config.yaml
head_dim: 64
rope_theta: 10000.0
batch_tokens: 131072
Each number is 200 + 30 x the weight over the matrix's rms, rounded and kept within 0 to 999. Layers, rows and columns count from 0.

# layer 7 MLP up, 896x576, rms 0.0897, rows 196-207, columns 0-95
213,192,197,231,213,233,212,203,206,239,147,204,245,211,222,209,172,214,242,214,212,194,187,181,234,198,244,171,205,209,235,213,153,167,224,227,239,195,166,189,205,180,210,223,235,188,215,215,138,243,145,220,162,199,213,184,181,180,166,197,227,214,164,139,211,225,186,246,213,231,183,182,221,168,206,160,192,189,194,196,179,220,234,229,193,219,178,186,184,191,212,174,179,162,152,204
190,286,167,218,196,256,248,213,227,201,226,238,144,214,199,176,212,237,147,166,212,190,170,169,254,192,203,263,250,185,217,224,210,243,189,168,137,257,266,233,194,173,174,205,229,165,220,123,197,224,198,155,147,222,191,179,216,254,198,145,171,220,141,248,176,207,254,196,198,166,131,223,208,133,216,189,198,215,201,237,168,178,195,196,168,177,176,187,226,168,283,241,207,159,249,122
182,219,225,212,193,174,185,173,218,190,256,231,174,164,207,158,231,184,230,182,236,193,223,186,204,198,220,232,177,155,259,206,253,218,224,171,214,231,203,201,211,156,216,167,184,221,202,188,205,167,208,246,188,218,141,185,209,202,211,200,211,221,198,183,189,139,253,184,193,170,232,201,210,176,260,165,202,202,201,212,157,239,206,139,199,234,178,169,245,217,224,146,207,246,215,253
183,160,195,193,197,237,203,201,186,196,214,219,188,189,216,133,229,189,237,261,210,213,213,233,226,212,234,294,260,254,212,187,199,231,122,209,213,119,233,163,251,239,185,214,128,176,168,191,220,272,225,196,198,194,182,235,196,172,202,163,189,254,186,248,187,250,209,220,215,198,240,238,209,183,203,175,223,197,196,257,227,241,182,217,175,174,302,235,227,217,203,149,195,210,232,165
182,216,254,219,216,209,191,174,177,232,214,211,199,191,182,166,139,250,171,247,245,147,221,197,216,202,204,215,232,234,234,170,226,155,223,220,186,203,216,163,180,164,211,247,257,221,208,176,178,235,189,243,159,126,182,192,257,207,205,171,165,178,187,158,185,189,235,188,224,206,187,208,241,166,177,266,153,196,200,190,221,179,188,182,260,169,228,217,215,221,196,227,172,156,166,233
214,225,196,233,197,158,237,222,200,223,131,209,215,197,157,198,159,208,142,214,157,176,165,225,205,242,261,212,175,219,170,249,180,156,149,242,220,243,159,189,165,192,193,217,216,172,182,249,170,247,182,186,245,176,175,214,236,192,259,196,247,214,167,190,200,239,157,132,239,243,208,261,241,234,215,143,245,203,194,136,186,172,220,305,210,190,266,166,196,198,160,170,213,243,173,217
191,226,189,216,213,211,178,177,215,216,152,208,183,213,202,215,197,198,200,211,149,186,217,222,149,204,189,211,254,133,225,231,205,179,217,202,211,200,173,232,238,175,259,202,232,236,161,196,147,202,185,155,230,208,200,181,181,210,213,221,190,169,199,184,191,241,186,162,237,200,166,218,191,212,233,271,156,219,188,199,184,183,233,239,239,166,227,177,188,156,188,253,191,180,183,195
170,171,198,179,190,231,237,179,155,201,117,127,216,216,180,148,213,211,178,232,190,112,182,172,214,221,147,206,218,231,230,241,179,193,191,236,214,198,182,239,182,179,217,157,216,213,169,254,257,206,195,246,183,190,221,198,121,186,214,182,182,207,178,225,199,221,229,185,212,198,218,156,197,166,226,170,191,173,154,256,159,260,240,209,186,186,213,183,226,157,245,182,225,232,187,211
209,148,195,194,197,186,190,194,249,189,181,196,182,260,185,221,166,194,199,204,218,230,180,264,178,174,178,197,174,226,188,212,224,199,255,187,237,225,211,199,199,180,212,150,203,173,163,183,224,146,211,218,229,205,246,195,218,237,256,259,246,173,188,188,166,216,226,211,207,236,159,245,235,222,163,196,210,158,227,224,215,271,231,176,222,177,178,210,203,189,188,179,165,204,273,169
227,254,184,211,150,246,203,206,245,242,172,132,227,157,172,203,160,211,227,173,251,196,240,176,189,221,179,209,162,268,286,215,180,209,246,246,160,241,191,189,182,193,198,135,174,210,219,228,180,248,183,100,187,162,249,212,201,161,234,220,158,182,177,211,211,197,176,165,182,196,182,173,181,190,185,212,233,203,179,194,229,210,168,170,165,295,200,195,245,164,223,175,131,211,235,220
216,194,170,241,216,150,204,236,210,223,222,236,272,172,178,183,167,228,150,237,184,201,218,173,168,190,173,189,192,227,188,242,202,195,202,221,173,242,242,184,210,157,183,200,222,211,157,218,191,156,160,191,235,172,205,179,205,237,162,201,205,154,203,206,186,228,178,189,216,186,174,183,290,202,223,189,183,164,233,208,186,198,182,215,164,270,196,206,154,186,171,137,185,211,205,200
184,195,222,189,195,182,161,158,191,194,177,232,257,189,198,237,189,204,179,242,222,132,175,230,236,200,186,185,195,201,207,234,238,229,181,197,176,182,187,156,211,133,178,147,232,196,188,232,228,193,183,214,184,268,161,180,229,232,179,232,217,169,195,182,311,236,204,215,211,187,196,227,241,172,213,199,203,202,203,166,192,209,219,227,182,188,196,169,208,182,204,211,210,196,198,203
# layer 7 MLP down (transposed), 896x576, rms 0.0873, rows 196-206, columns 0-95
198,200,217,225,197,182,218,190,190,251,221,220,272,183,210,214,173,233,224,199,163,192,207,165,148,176,218,199,192,178,229,146,236,218,183,221,182,208,166,232,162,217,222,205,219,194,188,206,177,236,156,235,178,153,152,240,222,203,191,226,201,183,221,142,224,228,105,162,223,191,185,178,228,130,214,162,189,222,210,229,221,208,171,192,186,158,217,183,174,194,193,134,233,196,181,195
195,251,154,223,199,197,193,238,217,141,191,191,207,162,211,229,229,262,147,171,230,207,183,144,192,241,214,230,203,214,257,187,187,184,176,169,206,172,226,179,233,173,205,178,220,184,225,191,195,238,215,174,174,203,231,198,198,174,201,195,145,144,218,194,211,168,252,224,167,101,138,207,184,216,162,176,133,231,202,212,192,194,225,215,234,197,184,234,194,159,214,200,202,181,165,189
118,189,232,208,183,221,173,199,189,181,226,213,232,251,175,261,188,233,253,185,230,189,258,234,196,176,181,232,113,216,237,246,173,193,186,233,215,215,180,198,247,167,209,217,200,186,171,185,179,223,242,242,203,241,151,159,220,198,209,193,167,181,198,179,199,129,237,214,196,186,171,218,183,169,187,222,239,187,214,221,155,170,172,220,206,167,251,205,233,203,137,163,208,226,191,224
192,185,199,215,215,199,231,158,162,164,214,195,169,188,214,168,213,201,196,234,207,233,241,169,166,213,178,227,166,243,207,175,247,239,213,230,227,191,180,203,204,203,111,157,228,200,189,189,194,177,199,261,158,203,198,164,195,222,180,150,201,232,231,197,185,157,266,231,205,163,198,264,167,157,204,236,235,155,180,199,241,197,213,216,183,252,189,140,233,198,209,191,172,235,186,225
232,182,202,226,192,188,239,219,208,178,176,217,186,198,185,221,215,183,192,165,216,201,158,189,217,185,229,191,185,192,210,186,229,216,197,252,170,208,190,230,219,183,222,191,219,204,201,218,180,232,218,207,187,241,240,180,188,203,174,245,223,229,183,221,193,249,209,167,169,184,221,218,174,176,303,184,221,196,253,235,202,215,243,225,194,197,207,194,214,178,194,233,195,155,197,161
224,201,200,221,234,178,242,213,274,184,228,193,217,244,188,193,185,211,160,171,184,180,211,197,225,176,138,255,182,199,181,243,172,166,232,194,224,222,187,111,180,152,215,152,209,194,209,205,137,199,197,189,158,158,210,188,206,200,212,246,251,199,201,221,217,218,162,189,250,183,160,215,244,231,209,228,242,226,190,155,255,152,240,193,195,214,235,158,207,256,257,219,170,187,191,221
210,177,158,214,196,224,187,218,197,180,230,223,226,216,223,157,164,204,208,194,257,177,177,190,172,225,170,179,183,225,194,206,195,205,191,201,162,194,176,160,178,194,259,222,214,215,191,218,201,160,194,251,155,152,178,183,183,213,196,217,232,238,175,136,181,191,192,212,190,222,171,301,210,210,191,247,194,203,173,169,115,244,189,186,196,217,194,185,151,217,199,229,201,183,175,173
193,216,201,206,120,204,218,144,170,181,228,219,213,155,229,205,178,216,190,210,225,195,247,185,170,184,184,178,245,211,199,161,212,133,237,241,231,178,222,175,160,169,222,191,240,199,189,161,188,211,178,183,199,191,224,214,224,186,172,182,211,218,206,228,156,160,207,207,220,242,221,205,186,193,191,221,194,251,174,197,207,191,178,182,153,186,193,219,200,167,217,222,135,191,235,166
215,178,220,129,223,158,169,234,216,225,163,190,175,202,231,244,177,177,228,194,260,173,158,224,172,187,216,192,153,211,178,237,187,196,217,173,212,148,114,242,217,209,226,189,212,187,230,203,246,243,201,158,217,170,220,215,179,235,183,202,180,199,228,177,168,222,183,201,224,221,222,207,208,197,217,180,186,190,274,217,172,193,255,182,185,244,213,171,214,171,156,164,222,193,163,226
190,232,244,236,243,232,250,216,191,228,156,225,196,175,179,203,145,203,219,219,170,192,147,190,188,184,223,269,176,196,161,208,226,186,192,206,201,127,256,199,225,169,185,250,174,201,196,166,207,191,205,226,214,150,212,154,168,218,179,201,203,219,248,148,177,172,215,164,204,204,197,190,237,202,220,176,175,231,233,201,232,177,204,150,179,173,217,211,195,178,209,176,131,206,176,237
189,218,151,205,203,203,196,195,194,198,182,186,264,220,207,193,258,206,198,187,187,172,269,184,234,190,202,180,170,228,195,144,191,153,198,209,204,245,244,164,228,211,191,166,205,183,208,172,246,193,199,212,233,243,204,215,184,160,188,218,164,192,235,198,217,170,133,244,185,233,197,199,176,142,185,152,274,180,220,187,179,170,180,207,175,211,215,255,200,237,180,191,215,260,183,194
# layer 7 MLP gate, 896x576, rms 0.0858, rows 197-207, columns 0-95
195,218,172,178,224,234,131,230,217,196,206,203,251,168,208,219,190,214,132,157,178,175,197,198,230,171,197,191,286,196,218,258,202,203,278,272,172,245,237,240,235,172,144,191,205,192,163,167,205,247,193,122,177,226,203,162,174,219,198,196,203,250,208,205,198,182,232,170,180,169,206,215,199,219,214,184,212,188,243,221,150,193,193,191,245,162,173,165,246,189,234,249,207,199,235,205
218,183,178,177,214,236,206,267,215,171,199,154,214,145,226,178,200,179,157,167,181,222,191,226,170,216,229,250,228,193,164,215,253,226,238,199,258,171,190,212,222,232,235,195,139,174,255,152,276,199,235,163,224,220,189,214,204,223,224,196,232,230,166,254,210,208,172,200,222,180,184,228,215,175,208,191,149,182,219,203,181,185,209,223,179,250,199,187,216,209,231,218,180,178,248,165
166,174,199,236,192,178,184,187,184,201,227,134,203,187,228,212,165,219,122,197,190,170,223,214,169,211,181,207,212,222,259,195,213,159,244,261,203,266,254,209,143,199,199,230,156,168,231,214,161,204,174,254,186,183,166,217,219,203,183,226,202,157,184,146,190,168,231,214,192,220,162,170,252,203,185,221,228,210,207,202,126,179,162,182,182,240,201,205,171,166,171,188,213,192,201,185
188,177,199,246,215,173,248,210,217,192,196,193,185,170,200,228,173,207,252,231,204,187,172,229,173,208,183,211,115,216,202,168,223,220,172,284,164,196,199,178,223,205,223,150,181,237,213,291,212,226,209,169,203,266,166,171,169,186,157,240,193,144,205,216,172,176,228,178,221,234,190,212,230,182,268,152,214,205,245,194,146,188,154,224,221,177,181,159,207,210,194,224,230,209,182,190
174,197,194,193,188,178,204,213,210,207,208,113,207,230,211,200,193,192,221,206,248,158,200,212,185,249,182,142,229,256,170,242,190,251,209,245,195,157,231,202,227,221,226,207,214,149,228,252,144,220,136,204,168,159,193,199,233,174,211,195,212,187,217,187,220,217,229,173,163,253,247,242,245,190,170,229,206,207,211,184,169,218,151,203,250,260,210,222,185,186,177,178,263,250,202,182
221,162,229,264,122,234,232,186,205,247,237,214,150,201,227,202,195,153,178,212,183,184,169,165,275,220,225,237,213,217,198,182,144,238,195,238,193,224,200,177,208,220,261,215,245,139,248,178,188,178,194,153,198,196,235,272,210,212,141,180,175,180,146,220,228,173,205,218,208,214,183,219,175,217,185,201,199,208,218,181,241,190,222,226,203,198,159,231,198,213,188,249,172,256,199,170
152,199,221,194,225,227,197,213,193,140,203,219,139,213,185,225,200,206,228,199,186,209,215,219,195,246,189,216,147,214,118,156,217,224,181,200,219,209,202,152,204,217,199,218,191,217,239,185,161,201,218,161,161,171,204,166,175,163,219,237,144,189,211,217,176,246,179,236,240,205,241,230,223,211,178,243,203,209,205,188,215,240,190,204,194,201,230,149,181,168,178,147,174,198,181,160
191,173,157,248,205,231,207,192,157,217,229,179,159,290,175,250,246,190,227,204,229,177,193,152,157,170,163,187,221,197,171,190,242,199,206,146,177,198,230,206,248,266,194,270,221,197,207,171,184,204,276,212,156,178,134,213,198,205,157,152,202,277,230,166,216,145,138,183,214,162,190,217,215,172,178,216,187,189,247,144,136,239,202,196,174,198,186,208,176,197,192,131,194,165,169,265
205,199,198,223,209,228,232,198,216,230,203,202,206,191,189,142,217,224,216,219,179,194,201,208,224,212,220,207,182,197,196,166,203,223,250,214,172,173,185,233,212,153,224,205,213,159,167,237,210,236,269,216,202,157,187,199,150,155,200,222,199,212,205,169,227,158,198,193,197,160,211,203,142,227,195,254,173,254,211,203,244,172,198,177,176,228,188,217,191,137,202,163,189,151,248,229
211,222,202,258,211,200,220,194,135,239,195,142,191,197,254,197,206,162,209,202,165,212,171,221,174,158,213,245,186,188,211,209,218,195,195,172,176,231,226,185,175,161,230,203,247,175,187,219,211,201,186,216,199,188,190,213,219,202,206,190,182,188,252,191,187,220,205,199,271,188,224,246,181,201,191,218,210,201,217,160,222,223,233,194,267,173,227,218,217,201,196,221,237,233,185,167
216,171,179,187,157,211,233,213,240,196,212,205,127,249,239,164,187,162,277,168,189,209,136,163,222,163,206,205,191,214,190,184,166,192,199,263,204,219,187,222,209,218,248,237,201,171,240,196,171,173,206,172,235,155,219,134,180,172,222,180,224,211,178,234,218,212,183,207,185,214,188,214,156,212,171,195,197,194,187,224,230,162,128,210,210,195,195,203,184,189,195,190,230,157,228,223